config = dict(
    n_layer=14,
    d_model=128,
    n_head=2,
    n_kv_head=2,
    head_dim=64,
    d_mlp=512,
    vocab_size=1024,
    activation='squared_relu',
    norm='rmsnorm',
    norm_place='pre',
    norm_eps=1e-06,
    positions='learned+rope',
    rope_base=10000.0,
    rope_fraction=1.0,
    qk_norm=True,
    attn_scale=0.182,
    bias='none',
    tie_embeddings=False,
    parallel_block=False,
    extras=['capped logits'],
    init='uniform',
    init_std_qkv=0.0442,
    init_std_o=0.0,
    init_std_up=0.0442,
    init_std_down=0.0,
    optimizer='soap_variant',
    lr=0.00982,
    beta1=0.95,
    beta2=0.99,
    weight_decay=0.052,
    lr_head=0.00807,
    warmup_steps=81,
    schedule='wsd',
    decay_fraction=0.944,
    decay_shape='linear',
    final_lr_fraction=0.0,
    batch_tokens=65536,
    seq_len=256,
    doc_mask=False,
    train_tokens=124800000,
    steps=1905,
    dataset='wikipedia_en',
)
Each number is 50 + 15 x the weight over its row's rms, rounded and kept within 0 to 99. Layers, rows and columns count from 0. The size before them is the row's rms in percent of the matrix's.

# layer 8 attention query, 128x128, rms 0.177, rows 0-63, columns 32-63
089:57 55 22 47 68 49 39 38 47 45 63 58 72 43 62 39 69 48 26 35 31 53 65 12 90 35 44 69 56 15 38 43
074:37 25 23 80 43 55 55 64 58 52 49 50 70 55 69 48 50 40 65 48 41 61 34 65 30 62 59 21 50 40 46 57
078:26 31 57 45 58 52 68 42 32 25 47 35 43 40 43 31 62 58 57 46 38 64 53 40 57 39 37 71 51 50 46 55
084:60 43 65 37 56 56 40 28 62 30 71 48 34 49 43 44 52 54 28 53 34 70 33 55 28 53 57 46 61 72 63 50
076:54 63 45 57 35 49 41 61 55 44 12 58 62 64 64 43 57 51 40 32 63 42 35 15 33 72 77 49 49 11 41 60
103:54 56 56 31 23 52 64 57 38 37 38 37 45 50 41 58 40 48 52 68 48 41 49 58 55 40 45 59 43 29 90 79
098:65 37 53 34 51 48 57 62 62 68 69 49 67 41 37 69 39 33 29 44 66 51 47 61 52 50 50 36 61 65 04 30
101:53 51 48 65 36 62 38 17 47 58 34 74 56 57 65 80 27 68 45 69 69 47 37 45 22 59 57 48 68 57 19 38
091:44 60 36 44 54 55 39 30 31 39 59 47 65 31 35 49 44 53 55 44 72 63 47 69 70 55 52 81 29 34 44 63
104:40 49 82 56 72 57 49 49 30 42 77 30 53 47 71 26 46 63 62 40 41 41 29 41 46 44 43 51 52 50 24 47
109:59 33 57 38 41 41 61 37 53 51 62 42 87 53 38 58 58 50 20 54 38 43 46 62 67 52 39 60 33 49 23 57
103:45 24 29 49 67 55 45 55 54 49 61 41 73 41 67 38 51 35 74 58 71 49 31 37 30 45 34 55 61 48 24 38
089:60 68 35 43 38 46 44 29 56 53 63 58 55 10 53 40 51 57 72 57 38 73 40 46 41 52 54 43 54 31 36 53
095:60 68 54 54 28 70 22 44 49 60 73 30 53 57 62 52 53 52 31 63 54 47 51 51 40 65 47 31 40 68 29 00
103:36 69 27 53 44 39 40 70 46 70 57 64 16 17 50 53 49 35 44 30 48 73 68 37 66 35 41 66 70 52 56 19
106:65 65 36 78 55 51 66 52 69 45 60 68 66 36 43 55 44 30 50 46 72 54 42 62 67 46 26 33 45 47 44 30
094:46 30 49 53 51 53 32 41 47 60 27 51 47 43 46 37 35 33 50 62 42 70 50 51 57 68 44 47 64 70 41 33
096:56 19 31 58 21 52 81 70 64 34 48 49 49 73 31 63 40 42 28 53 53 29 47 80 44 48 43 44 49 41 48 63
102:61 50 54 57 89 60 31 44 66 30 59 46 63 50 60 32 35 63 64 26 73 63 54 43 74 31 30 43 63 59 28 52
092:32 44 35 64 59 61 58 37 51 37 76 54 63 39 45 46 51 27 73 58 52 51 38 20 58 72 54 43 66 50 67 42
094:42 53 54 36 51 52 70 71 37 34 40 60 32 59 48 22 70 58 67 58 58 35 38 42 47 52 71 66 57 50 39 45
090:57 59 55 59 46 68 47 48 45 39 54 28 57 70 63 51 41 53 63 43 40 19 65 48 42 80 55 40 53 62 64 91
102:17 52 61 69 27 57 40 47 20 65 34 27 60 34 55 72 44 78 60 75 57 60 56 60 51 56 33 51 64 63 51 41
089:50 18 17 59 28 36 54 50 54 57 48 79 54 57 36 55 39 51 41 34 75 41 48 59 43 74 58 61 66 68 32 27
096:50 51 50 61 60 39 38 21 48 79 53 53 41 28 70 65 33 49 71 33 78 55 67 35 45 35 38 54 59 45 38 43
098:51 48 62 46 51 40 60 43 50 89 74 11 67 42 59 60 59 49 56 55 35 45 50 45 34 40 34 48 58 60 26 31
083:50 30 10 38 56 35 60 49 50 58 37 26 50 58 71 51 36 48 40 63 53 75 32 64 38 44 45 53 32 44 30 17
106:73 68 52 59 61 60 32 39 63 71 39 44 35 38 70 47 44 28 46 42 51 46 68 37 30 63 67 75 49 42 53 55
088:66 65 55 44 62 40 42 30 56 48 30 43 42 42 39 54 40 95 55 54 36 33 33 55 47 78 35 62 61 26 57 45
105:52 59 90 45 52 36 52 63 90 62 60 48 48 51 49 32 33 46 67 27 44 58 62 47 79 45 58 59 47 36 09 39
097:63 36 65 45 50 07 67 59 59 31 34 37 45 79 43 49 41 52 35 44 37 33 48 70 67 38 61 44 21 50 60 26
083:68 40 64 52 20 34 38 51 49 50 71 29 27 56 40 46 41 64 35 48 59 49 57 56 40 44 62 23 40 63 60 42
069:47 62 48 44 65 51 48 54 47 42 52 35 14 50 36 39 59 84 45 67 68 59 43 55 52 27 44 74 51 73 39 33
086:71 40 58 54 71 26 58 58 39 47 57 57 45 47 53 63 75 40 55 53 30 34 66 49 99 20 46 30 42 53 73 41
093:25 30 80 57 18 54 52 60 61 39 34 28 41 49 50 45 22 49 55 61 66 37 56 52 26 69 40 63 50 51 51 55
088:49 44 68 54 55 43 65 34 28 44 54 35 51 59 42 72 55 34 26 56 38 65 44 49 77 73 37 61 33 49 63 38
093:54 54 19 80 39 51 44 53 80 52 70 51 59 39 57 52 48 71 54 73 53 54 33 37 32 48 62 48 93 63 25 45
089:27 60 23 49 52 46 23 47 56 41 54 34 64 28 55 40 55 70 37 52 57 63 52 34 50 45 78 76 62 54 50 65
085:26 45 33 48 60 40 50 46 55 61 45 57 22 48 57 45 26 50 45 46 52 28 84 38 50 33 30 29 78 55 56 61
084:58 36 88 61 68 54 37 50 35 20 70 33 68 64 52 37 43 51 55 75 46 49 52 47 43 16 45 38 52 42 39 45
096:44 47 33 26 35 79 43 45 46 57 42 64 52 59 29 63 67 49 53 48 65 71 27 41 04 41 54 98 59 69 24 51
086:40 51 44 51 25 73 40 44 55 62 47 67 78 64 63 61 73 71 26 65 29 31 41 55 52 63 48 27 52 45 55 59
090:45 72 56 44 38 35 51 45 37 69 65 49 51 50 26 40 63 54 61 53 38 45 61 77 60 64 34 57 41 66 44 39
098:41 72 27 38 58 62 51 64 37 87 38 42 54 32 22 64 61 43 48 67 60 26 54 47 59 15 33 43 32 56 62 34
108:51 51 58 54 59 65 54 29 60 79 49 51 61 56 57 61 38 55 27 37 40 38 55 55 54 45 41 28 70 45 29 09
101:58 71 70 51 47 36 70 72 21 57 46 56 71 35 53 59 72 52 60 60 59 51 58 33 62 27 60 39 22 61 61 48
095:45 71 34 58 32 11 46 35 42 60 31 44 36 52 22 36 58 44 55 49 73 36 24 68 26 55 44 47 46 48 64 57
082:26 49 67 47 36 60 53 54 44 53 11 38 35 40 36 67 17 52 66 20 65 56 62 46 38 49 50 62 68 53 35 15
083:48 46 40 52 45 29 99 64 79 24 55 47 39 33 69 68 34 35 53 33 54 45 25 44 59 49 79 55 30 35 56 18
093:43 59 66 45 42 38 30 48 64 63 16 23 61 67 42 38 40 56 66 42 75 46 60 54 49 57 62 64 22 25 82 90
101:73 44 80 62 36 57 47 71 74 59 66 63 64 75 23 25 63 49 36 49 70 38 41 43 54 48 70 38 51 67 48 50
087:41 50 54 42 48 50 66 27 46 25 73 34 37 60 41 43 58 52 24 62 49 63 52 43 69 38 36 23 55 47 60 63
094:55 26 85 21 39 49 68 48 62 32 55 34 58 71 73 31 49 57 34 22 50 51 42 34 42 56 41 70 44 35 29 34
114:62 44 45 43 29 66 56 37 11 55 50 63 55 34 47 46 46 59 48 24 28 50 47 87 67 59 54 50 42 49 64 43
087:24 72 41 43 52 39 39 50 67 59 56 37 51 38 68 30 41 46 65 40 35 76 31 58 57 59 47 41 74 50 57 37
093:64 55 65 28 46 37 48 36 61 56 64 47 79 42 63 40 44 24 55 31 20 43 36 37 40 70 66 47 51 17 24 63
088:42 39 55 58 32 57 88 54 59 50 58 52 52 14 52 52 50 51 52 36 45 67 50 11 36 65 43 12 54 37 45 40
081:69 64 30 27 41 71 41 55 43 68 42 63 25 63 35 51 63 52 73 37 36 26 79 64 49 56 59 76 76 45 55 59
095:59 50 72 61 55 65 27 39 70 43 75 40 61 26 56 29 58 39 48 44 35 54 58 18 42 64 33 37 45 32 37 59
098:53 66 74 42 61 53 50 67 52 72 61 25 55 49 34 71 64 43 68 35 53 24 63 59 57 57 47 65 58 64 56 66
092:58 55 56 69 44 50 42 78 31 61 48 46 23 42 52 18 66 42 60 55 59 41 47 56 54 48 60 48 49 74 68 58
084:50 46 60 69 42 59 50 48 53 39 46 62 58 41 46 35 47 48 67 69 43 44 47 41 62 41 44 72 46 68 84 50
105:53 43 77 73 53 80 44 72 53 58 46 66 59 45 89 78 55 57 57 37 41 64 55 55 70 69 57 46 30 18 57 55
102:57 41 46 30 65 37 41 68 28 54 39 53 51 22 37 57 66 53 52 18 28 47 65 57 65 55 50 67 50 40 61 70
# layer 8 attention key, 128x128, rms 0.173, rows 0-63, columns 32-63
086:26 42 46 62 69 52 16 44 85 49 52 63 49 66 64 32 65 56 54 31 52 32 19 60 07 73 48 37 59 37 62 67
100:47 12 50 63 31 59 39 66 51 42 45 25 41 34 43 47 61 63 46 54 58 35 85 38 76 37 60 55 50 34 54 09
084:18 75 48 51 69 58 58 32 42 16 53 59 38 73 65 60 58 37 59 67 36 52 35 62 49 41 55 45 35 81 56 52
084:27 57 19 75 62 45 27 67 33 50 40 88 63 47 35 43 49 43 60 60 98 42 42 48 37 46 49 57 55 59 28 62
087:50 47 65 51 70 31 65 63 52 41 68 34 49 64 56 63 52 80 51 30 39 46 56 69 86 69 07 35 60 59 48 50
078:60 88 56 38 44 62 71 58 35 19 48 46 61 42 42 39 51 40 72 32 39 48 50 38 53 57 49 29 59 46 59 77
094:57 50 80 22 57 47 75 27 36 37 51 33 47 61 41 75 79 48 39 59 35 63 56 55 59 51 52 52 38 61 64 19
073:58 53 40 64 20 71 61 44 59 99 53 47 30 63 63 44 35 43 40 27 39 32 50 63 49 40 43 27 53 58 65 58
099:56 37 35 60 70 53 68 36 49 78 62 42 49 36 35 56 60 59 50 44 61 41 44 16 77 78 66 36 46 53 44 49
106:68 39 21 36 40 47 53 64 61 54 41 33 63 38 67 36 40 49 59 32 77 41 53 50 45 49 84 62 66 47 31 90
097:31 50 61 49 58 66 52 73 48 37 44 28 51 62 72 80 57 47 53 43 72 30 58 35 50 53 57 37 54 32 45 52
111:74 53 45 41 41 51 09 68 60 47 83 84 64 38 38 37 66 42 56 58 42 44 44 64 44 69 78 79 22 55 46 80
099:35 51 66 34 73 41 30 41 44 62 43 76 52 62 48 64 48 55 20 61 58 52 45 60 40 67 25 47 27 47 46 37
099:31 36 40 33 56 58 31 59 53 63 51 28 39 25 38 52 30 54 31 57 58 39 73 56 70 43 50 60 66 51 29 40
110:19 76 48 74 22 42 39 49 51 35 49 67 56 38 38 53 48 59 47 55 46 58 27 34 35 21 39 65 55 35 43 30
086:42 53 39 57 45 21 57 48 33 46 30 40 77 48 34 66 66 41 61 40 40 53 52 50 41 36 18 68 46 61 56 35
112:75 20 39 57 69 79 49 35 71 51 71 48 49 68 54 29 46 71 41 49 57 47 62 43 63 47 73 53 72 45 27 51
100:64 56 97 52 39 36 62 40 34 45 32 45 76 23 12 38 51 69 26 61 37 37 44 49 51 27 41 58 54 35 48 30
100:50 45 38 49 45 51 61 46 37 16 47 48 25 61 62 49 63 83 62 60 61 40 67 44 37 66 68 69 57 42 26 31
100:61 34 66 37 55 33 53 36 68 40 52 49 62 73 90 45 17 61 37 52 65 55 34 46 39 46 28 76 33 73 29 37
096:30 38 35 42 71 73 53 34 50 69 36 38 35 49 44 65 56 47 43 69 51 64 65 25 49 35 50 51 33 85 36 53
083:45 61 89 20 46 48 52 43 65 51 42 69 32 58 56 35 48 52 54 70 48 49 27 50 43 68 31 57 57 45 61 86
105:42 52 34 60 58 60 24 37 63 15 87 47 32 57 47 56 58 38 47 52 57 42 50 51 63 68 51 49 61 46 53 82
103:45 63 42 28 43 76 42 55 44 35 65 49 41 32 50 26 56 45 18 55 63 59 54 51 25 49 45 73 34 55 76 27
104:44 55 28 59 60 37 46 49 55 24 44 56 66 44 76 51 39 34 73 62 41 63 59 52 45 52 52 68 91 66 52 53
095:73 47 49 69 48 61 66 37 54 38 20 39 72 18 76 48 70 48 46 48 68 30 68 13 37 77 75 58 51 41 61 55
090:58 47 50 44 35 48 83 53 90 69 24 35 60 36 75 42 43 17 31 44 58 27 43 69 49 56 46 47 66 49 46 74
109:57 44 32 55 63 54 52 62 71 64 45 52 34 52 48 74 59 38 54 55 41 44 67 33 49 60 42 55 63 69 00 66
090:44 63 64 22 66 46 69 66 49 57 67 79 37 80 37 42 43 39 60 31 22 48 42 43 36 54 61 42 55 48 32 45
109:81 54 42 47 29 32 51 54 26 40 30 57 66 46 49 54 75 09 72 54 51 46 54 52 37 60 61 63 67 57 47 74
108:45 44 72 34 48 68 68 58 48 22 42 47 84 54 65 56 52 63 15 36 52 67 55 68 41 33 68 23 42 56 50 33
085:81 35 59 46 21 52 41 41 36 38 47 42 71 42 86 76 40 44 48 39 59 54 45 52 45 70 57 38 38 44 22 51
081:56 50 61 57 53 38 22 37 57 34 73 52 39 43 70 50 71 58 25 49 54 35 38 69 45 72 14 43 37 52 68 82
088:24 68 44 70 34 51 44 66 38 61 49 42 32 37 60 19 40 50 52 41 79 67 39 66 42 61 52 70 28 52 53 37
074:68 69 57 26 31 28 71 25 44 52 69 52 37 73 40 54 51 39 66 46 58 59 48 37 87 47 43 46 41 45 53 72
082:51 60 57 78 77 52 41 36 56 53 53 53 48 66 56 50 59 64 42 59 83 63 56 51 42 59 45 54 51 58 23 47
089:34 52 48 43 34 34 66 44 37 27 36 55 40 49 40 62 53 26 51 48 28 75 64 53 70 04 71 30 38 44 51 28
088:41 36 57 66 40 30 65 53 38 56 47 66 38 59 40 69 96 48 62 52 62 54 62 43 49 32 28 52 41 74 43 40
097:55 63 56 23 27 35 60 34 33 55 25 43 99 48 56 48 64 56 71 57 60 59 29 47 38 62 65 54 45 37 63 83
090:67 59 17 37 59 69 37 37 43 56 48 75 46 37 35 26 28 41 59 73 41 32 44 30 28 99 87 71 42 33 54 82
092:44 36 57 40 78 46 58 68 57 35 34 40 38 36 26 24 55 64 37 59 41 63 62 60 80 38 35 48 32 47 48 42
099:59 09 55 65 46 41 56 77 43 49 50 47 46 65 70 41 19 45 41 41 44 41 57 41 33 69 43 46 44 24 33 69
099:67 62 72 20 55 40 54 72 40 28 72 31 45 80 39 53 60 62 32 36 29 52 33 41 55 43 40 41 36 69 52 35
088:23 55 50 37 44 86 47 29 70 53 77 44 36 69 51 50 69 70 76 32 45 45 34 41 56 61 59 45 54 56 48 41
090:52 47 62 19 48 45 49 52 40 38 61 29 69 61 36 71 65 61 59 33 53 60 53 49 50 48 73 50 51 43 54 65
095:36 48 32 49 27 34 26 57 48 45 66 32 66 57 67 59 23 54 49 43 54 48 45 65 46 54 85 58 64 66 53 58
098:66 85 82 67 77 43 52 55 48 36 38 57 48 54 64 37 48 33 71 27 47 22 44 53 35 60 08 60 40 19 34 41
102:41 55 84 37 79 68 57 50 65 43 38 44 51 88 54 57 48 39 74 68 56 71 53 40 46 71 54 53 44 33 63 34
092:53 56 66 57 25 55 48 29 50 45 33 38 41 65 60 59 33 39 57 70 54 34 59 62 47 53 58 70 47 58 30 30
088:63 48 27 55 45 47 51 64 20 62 55 57 28 28 56 55 48 60 40 34 39 68 54 60 52 41 52 25 29 38 50 39
101:55 49 63 44 26 63 51 40 37 14 58 33 59 57 27 41 40 54 88 52 58 56 60 68 40 66 62 73 37 44 57 56
091:42 35 70 61 60 64 25 58 53 43 37 31 45 24 78 40 56 59 47 49 33 52 49 57 57 46 93 47 55 43 61 72
092:46 22 68 42 47 57 32 59 41 42 44 68 39 37 87 51 53 58 74 71 64 48 37 52 69 46 46 42 65 58 59 57
107:47 45 39 71 70 48 70 54 70 56 46 31 62 78 57 49 64 46 51 63 22 42 54 37 26 64 39 38 21 61 59 67
086:31 63 41 38 59 46 64 91 22 45 37 42 54 62 33 76 70 43 40 59 34 76 28 56 38 44 41 86 44 85 43 49
090:45 41 50 74 34 57 49 28 34 46 51 55 69 35 33 62 23 59 81 49 58 48 56 64 79 52 56 58 55 69 57 71
090:25 40 30 53 55 39 63 44 57 33 27 55 39 54 64 52 46 58 41 36 32 71 51 54 65 58 07 49 43 36 35 96
088:32 36 38 63 80 55 65 71 43 61 54 49 34 40 38 37 59 49 64 46 56 53 67 52 31 38 52 36 20 45 41 49
092:57 40 22 63 15 78 45 61 53 51 50 68 39 40 78 38 53 78 41 54 52 53 54 54 54 47 48 47 48 38 27 45
086:97 53 59 64 36 63 44 72 43 37 38 39 60 55 62 70 68 69 38 57 18 48 50 71 38 31 48 79 36 23 50 63
095:51 68 75 45 50 24 67 28 52 35 43 57 52 64 55 59 42 40 43 66 48 45 43 66 22 85 71 62 32 63 51 50
103:45 34 61 47 46 54 31 28 51 58 78 37 62 53 75 48 67 70 58 45 49 25 45 67 30 40 40 39 38 64 70 37
093:86 42 16 40 24 47 43 44 52 45 49 38 53 50 67 58 86 18 57 50 21 72 40 36 46 44 35 53 43 43 43 49
092:50 64 51 65 55 22 77 48 32 26 26 58 63 63 32 35 57 52 50 49 33 53 55 71 65 40 52 42 96 48 59 56
# layer 8 attention value, 128x128, rms 0.194, rows 0-42, columns 32-63
091:47 53 37 36 38 56 58 53 63 52 31 67 47 42 34 56 55 36 52 52 42 64 59 65 54 30 64 33 41 47 88 67
094:70 64 67 56 47 53 64 61 70 46 52 37 41 47 48 20 46 64 43 61 37 47 61 38 47 44 61 45 66 34 48 57
097:63 53 59 52 62 39 48 74 43 44 61 47 25 73 44 33 54 34 58 29 61 52 59 42 44 40 53 69 70 55 38 90
091:72 54 44 24 31 40 76 58 34 33 57 61 56 41 33 64 41 25 56 83 50 58 46 31 42 23 40 51 49 66 32 49
087:75 59 49 54 18 45 31 37 61 52 59 57 34 62 74 43 36 24 31 70 42 54 68 48 37 42 61 58 34 56 78 15
106:61 61 82 51 64 34 26 53 67 57 48 58 47 70 54 72 59 60 27 48 66 80 67 36 81 45 49 65 50 49 62 35
107:26 30 51 58 67 87 66 52 55 62 67 20 67 74 48 46 42 56 47 61 27 57 54 76 45 57 60 41 34 76 35 49
103:44 43 50 76 44 44 25 35 50 68 33 33 40 57 51 52 59 49 50 55 52 39 58 57 67 37 73 68 57 57 28 55
086:92 41 54 40 46 73 54 25 79 74 56 24 74 65 81 20 41 60 63 54 29 45 77 59 48 45 71 38 43 41 42 60
108:46 59 21 61 34 32 67 39 48 64 59 45 57 31 40 74 25 83 45 63 50 37 42 49 30 64 45 38 64 45 40 41
089:50 29 62 58 55 51 53 56 51 57 30 31 64 72 35 49 37 82 51 60 22 47 30 50 38 43 67 68 67 56 20 46
109:53 52 34 41 44 60 52 44 50 55 44 41 50 24 41 32 64 73 74 46 54 54 94 64 83 45 69 58 57 43 57 55
104:44 58 47 28 26 50 47 90 43 51 52 47 51 58 35 24 49 73 86 55 05 70 52 41 57 69 58 59 62 54 56 44
097:68 57 42 42 56 61 62 84 28 25 77 54 63 55 66 59 56 25 20 64 48 29 44 48 56 72 50 48 60 94 22 30
093:75 85 40 52 44 61 95 56 89 50 44 71 31 52 35 60 46 45 51 54 47 61 41 50 38 49 36 57 83 38 50 39
085:42 46 49 75 61 58 43 52 53 51 24 61 34 17 62 56 46 38 45 32 79 53 34 63 43 17 42 48 72 37 33 41
095:54 62 51 47 53 55 37 48 45 26 37 44 32 49 37 68 60 57 31 62 62 34 09 61 40 47 46 46 40 29 61 39
094:39 66 28 61 47 64 37 58 56 35 45 54 43 64 64 57 51 51 81 62 40 44 27 52 51 26 41 57 47 83 52 74
095:70 69 11 64 58 63 58 50 59 45 56 47 66 41 44 29 04 66 70 76 60 34 30 59 33 89 45 40 43 47 65 44
091:54 50 43 47 48 65 54 64 58 54 35 27 49 42 65 42 34 25 53 80 44 61 57 38 49 69 34 47 31 60 46 65
089:50 53 50 38 53 30 38 32 29 51 36 37 30 23 68 32 61 57 52 32 40 40 43 76 61 59 40 33 49 55 37 49
099:53 55 48 57 49 15 58 40 58 42 70 43 45 66 25 51 57 61 35 46 49 65 64 51 67 47 50 53 56 47 23 39
098:38 40 23 49 56 42 35 44 56 42 50 43 65 52 61 63 43 41 59 53 62 65 92 44 39 36 53 49 39 54 41 42
098:84 61 82 50 42 42 38 54 65 47 41 42 43 68 51 41 48 74 74 45 42 74 46 56 38 26 38 44 57 22 56 57
094:25 60 47 58 35 39 41 40 52 51 16 49 54 52 58 76 38 39 42 51 77 45 59 48 45 66 30 70 59 45 48 81
092:21 46 28 57 45 68 53 28 75 77 40 54 48 43 51 32 41 55 64 57 28 32 62 75 60 58 55 53 48 43 63 55
086:50 54 75 51 23 48 36 47 55 40 33 40 45 47 56 43 50 43 53 74 33 75 58 55 30 39 64 49 54 49 56 79
093:58 55 50 39 40 39 42 30 38 16 54 47 40 23 41 67 40 37 65 44 59 43 56 13 58 69 71 53 57 58 57 57
097:42 61 56 53 54 43 30 32 45 35 66 44 60 43 69 63 54 46 42 39 75 42 42 82 60 42 57 27 73 56 74 42
092:39 40 40 67 73 55 33 11 40 56 18 55 45 57 70 47 37 71 50 45 76 36 80 57 82 30 58 52 35 47 65 42
092:56 43 47 45 46 38 48 43 46 67 42 28 55 53 55 62 44 62 64 45 38 50 19 29 51 46 55 61 50 57 31 38
090:24 69 51 38 39 38 50 71 69 26 41 51 52 42 38 79 64 72 45 41 57 50 43 61 47 52 61 33 36 65 47 60
096:59 61 45 57 52 76 54 55 55 54 68 25 57 49 35 53 56 40 16 73 44 36 48 54 37 59 71 49 33 50 69 77
098:34 25 50 46 47 57 37 16 48 37 54 20 69 63 52 71 60 64 55 28 60 57 52 73 60 47 46 49 38 54 54 54
098:68 44 31 56 72 48 77 62 45 63 64 76 54 21 61 41 46 22 30 59 42 54 39 60 47 35 83 58 63 63 78 32
091:61 50 37 28 37 20 49 59 48 52 44 79 52 58 45 47 68 64 68 37 52 39 43 56 57 39 57 60 53 67 52 45
091:35 70 52 49 69 52 66 38 38 63 38 79 40 53 40 41 53 48 74 43 57 78 28 32 35 61 48 48 53 25 51 55
095:51 46 53 57 42 56 52 19 29 32 45 65 19 51 47 31 45 50 58 40 30 36 43 25 42 48 55 37 59 26 79 23
094:35 45 76 51 75 38 63 52 46 41 18 45 81 53 58 55 45 36 50 56 58 73 40 41 48 43 31 36 78 61 65 47
104:53 52 61 30 79 47 51 59 27 51 59 24 76 62 38 42 53 35 06 51 46 56 43 58 44 39 56 55 56 79 47 47
110:54 24 85 47 50 31 54 45 37 43 63 46 49 22 49 92 55 56 56 46 70 52 75 52 75 45 72 62 48 87 45 59
102:63 48 67 54 44 73 50 52 65 70 40 42 63 41 36 43 36 59 50 85 36 57 23 56 29 59 33 50 39 44 55 46
092:73 76 65 51 41 37 59 34 35 62 62 61 30 55 65 28 28 53 46 70 48 61 08 65 46 50 46 24 58 65 81 42
# layer 8 attention output (transposed), 128x128, rms 0.112, rows 0-42, columns 32-63
089:32 53 60 28 48 46 42 66 83 55 51 57 29 52 32 64 56 47 38 56 49 53 36 47 27 42 44 52 66 61 40 42
090:39 62 43 75 61 50 49 70 61 33 33 50 34 33 76 36 68 46 58 67 66 49 36 67 58 40 60 73 77 57 20 61
096:52 31 18 47 39 40 77 63 48 63 41 52 81 61 41 50 27 27 58 50 38 44 82 21 59 71 39 17 49 62 59 30
094:58 32 67 65 59 53 54 68 38 37 47 31 79 77 54 51 48 31 30 53 44 20 27 48 32 44 32 32 61 64 25 25
092:53 82 66 34 56 53 61 45 16 58 59 26 47 77 47 57 53 42 82 71 50 78 42 49 63 50 56 56 46 42 34 61
102:22 88 27 37 49 27 46 54 57 50 71 41 44 60 16 44 58 58 53 54 34 51 53 57 72 28 41 59 45 21 51 52
096:58 78 63 43 52 81 39 48 71 48 64 55 37 58 42 42 33 60 51 37 58 62 52 62 58 72 38 63 50 70 71 60
108:51 60 48 45 55 53 39 11 34 54 56 47 36 26 40 62 47 42 55 55 62 67 49 20 42 47 31 17 49 44 80 46
092:27 71 45 76 59 46 37 57 52 46 43 36 12 29 48 55 65 55 50 65 51 54 40 52 47 28 54 61 58 84 53 20
115:81 36 72 62 50 28 56 52 89 20 56 47 31 39 46 45 62 41 25 72 51 42 51 42 69 47 42 73 51 28 49 69
098:36 56 45 50 50 71 66 20 61 42 73 35 58 48 57 57 77 56 43 42 59 38 50 35 51 55 44 49 40 60 66 44
115:62 38 69 56 41 74 56 65 58 46 55 51 53 52 45 71 59 32 55 27 34 63 41 51 73 39 46 61 33 55 52 69
100:70 43 56 65 23 64 47 46 66 41 44 38 79 66 44 54 69 58 40 51 40 71 35 42 39 58 68 57 68 68 50 34
103:36 34 25 58 31 34 52 44 57 53 70 39 42 45 54 31 56 48 76 51 45 10 47 46 49 63 48 38 48 45 52 39
094:54 45 73 65 19 45 46 60 42 32 61 65 43 70 45 39 59 72 49 59 30 50 40 50 56 59 73 73 36 72 23 47
096:53 36 50 44 54 44 48 72 44 39 51 69 45 80 67 60 39 45 56 42 34 38 46 31 67 67 52 48 50 32 28 87
091:27 48 41 52 60 43 35 14 52 69 62 17 48 39 63 36 49 53 36 76 52 63 53 19 09 43 59 34 49 45 56 77
096:71 48 39 45 50 40 47 44 70 72 31 42 58 47 67 38 17 38 32 54 64 50 45 40 63 23 67 50 18 37 64 53
093:59 50 66 40 40 06 28 60 56 40 23 47 51 43 54 26 66 48 74 47 48 46 60 61 55 35 58 50 26 50 36 50
094:70 78 49 46 18 58 63 28 59 51 48 66 44 47 60 41 49 50 38 43 36 46 82 51 33 46 41 36 23 43 30 29
080:61 43 34 91 44 60 87 48 33 53 34 59 69 16 69 29 27 46 64 49 68 41 68 69 57 54 37 76 44 21 48 65
093:46 39 71 75 45 59 68 46 51 41 50 64 46 50 55 52 26 59 60 38 68 46 59 42 40 65 42 82 57 33 40 31
098:62 54 37 29 52 32 51 68 39 60 17 66 36 38 46 49 59 45 45 58 48 63 47 25 56 34 56 29 20 48 45 53
096:38 87 30 53 27 51 42 44 34 59 37 42 68 57 34 70 71 48 37 59 53 69 25 49 26 56 67 54 31 65 68 51
094:47 66 51 50 67 36 58 30 53 50 41 52 48 56 61 40 34 59 57 60 61 56 59 29 63 24 34 29 54 36 62 54
106:67 66 57 34 66 43 17 58 16 46 64 48 50 55 58 73 20 60 77 36 72 67 60 35 41 55 65 84 54 66 35 55
093:53 53 42 40 67 86 53 52 46 65 50 71 56 54 61 45 24 57 28 30 32 29 49 67 53 43 51 51 60 69 28 58
093:78 24 70 40 42 03 64 48 59 63 59 62 35 25 65 44 54 51 61 65 57 68 80 62 74 21 39 48 66 55 51 62
103:28 37 59 60 31 52 50 19 58 50 25 74 40 49 48 36 48 30 52 57 39 48 35 56 44 42 55 65 58 38 45 60
090:40 67 64 44 60 53 11 81 53 63 74 55 62 20 83 58 47 44 54 49 58 52 50 44 99 23 56 62 44 37 38 44
094:45 69 58 48 46 58 37 41 56 57 39 75 27 36 38 52 50 64 19 31 45 42 51 64 64 56 46 53 40 46 67 70
099:63 40 67 46 54 52 75 34 50 47 37 58 29 71 68 51 44 46 48 40 27 49 47 77 52 59 33 66 67 41 41 50
100:15 31 80 61 72 45 33 69 49 67 24 55 44 29 62 26 35 36 69 55 62 33 57 66 65 33 46 54 49 66 38 37
098:46 49 63 81 57 60 21 24 36 66 42 71 33 42 56 38 51 46 48 60 76 81 62 34 33 34 56 36 57 58 50 60
093:25 62 38 45 52 67 62 87 36 47 71 49 24 85 46 53 55 26 50 49 19 19 29 68 43 70 73 60 44 55 60 43
095:26 53 68 68 67 52 48 55 57 56 55 34 61 43 50 51 47 65 39 21 50 45 24 19 47 58 55 56 57 37 77 65
098:59 29 48 63 57 61 53 68 56 48 29 25 76 56 48 34 29 47 09 27 58 57 56 51 55 61 67 50 30 48 46 43
094:80 55 54 58 57 68 46 65 72 78 47 37 59 71 64 44 72 42 41 48 52 46 47 39 28 75 45 36 65 63 43 40
097:41 34 37 67 38 75 31 42 71 64 64 81 41 42 53 36 51 83 36 45 75 28 43 38 53 47 57 49 23 38 44 47
102:26 30 48 66 72 66 66 42 56 56 49 64 39 36 44 43 41 62 66 44 30 32 66 39 54 69 27 53 51 59 50 39
096:54 50 63 29 57 37 62 33 56 64 53 39 32 38 49 79 60 43 45 54 56 56 66 77 62 40 53 37 55 52 84 60
113:46 81 57 91 55 54 23 54 44 39 45 47 33 45 59 27 52 99 58 53 45 48 46 41 58 51 79 64 56 49 24 30
089:50 43 73 45 69 65 16 57 67 31 49 51 57 41 52 37 54 74 77 43 50 47 25 43 48 45 46 80 89 39 21 56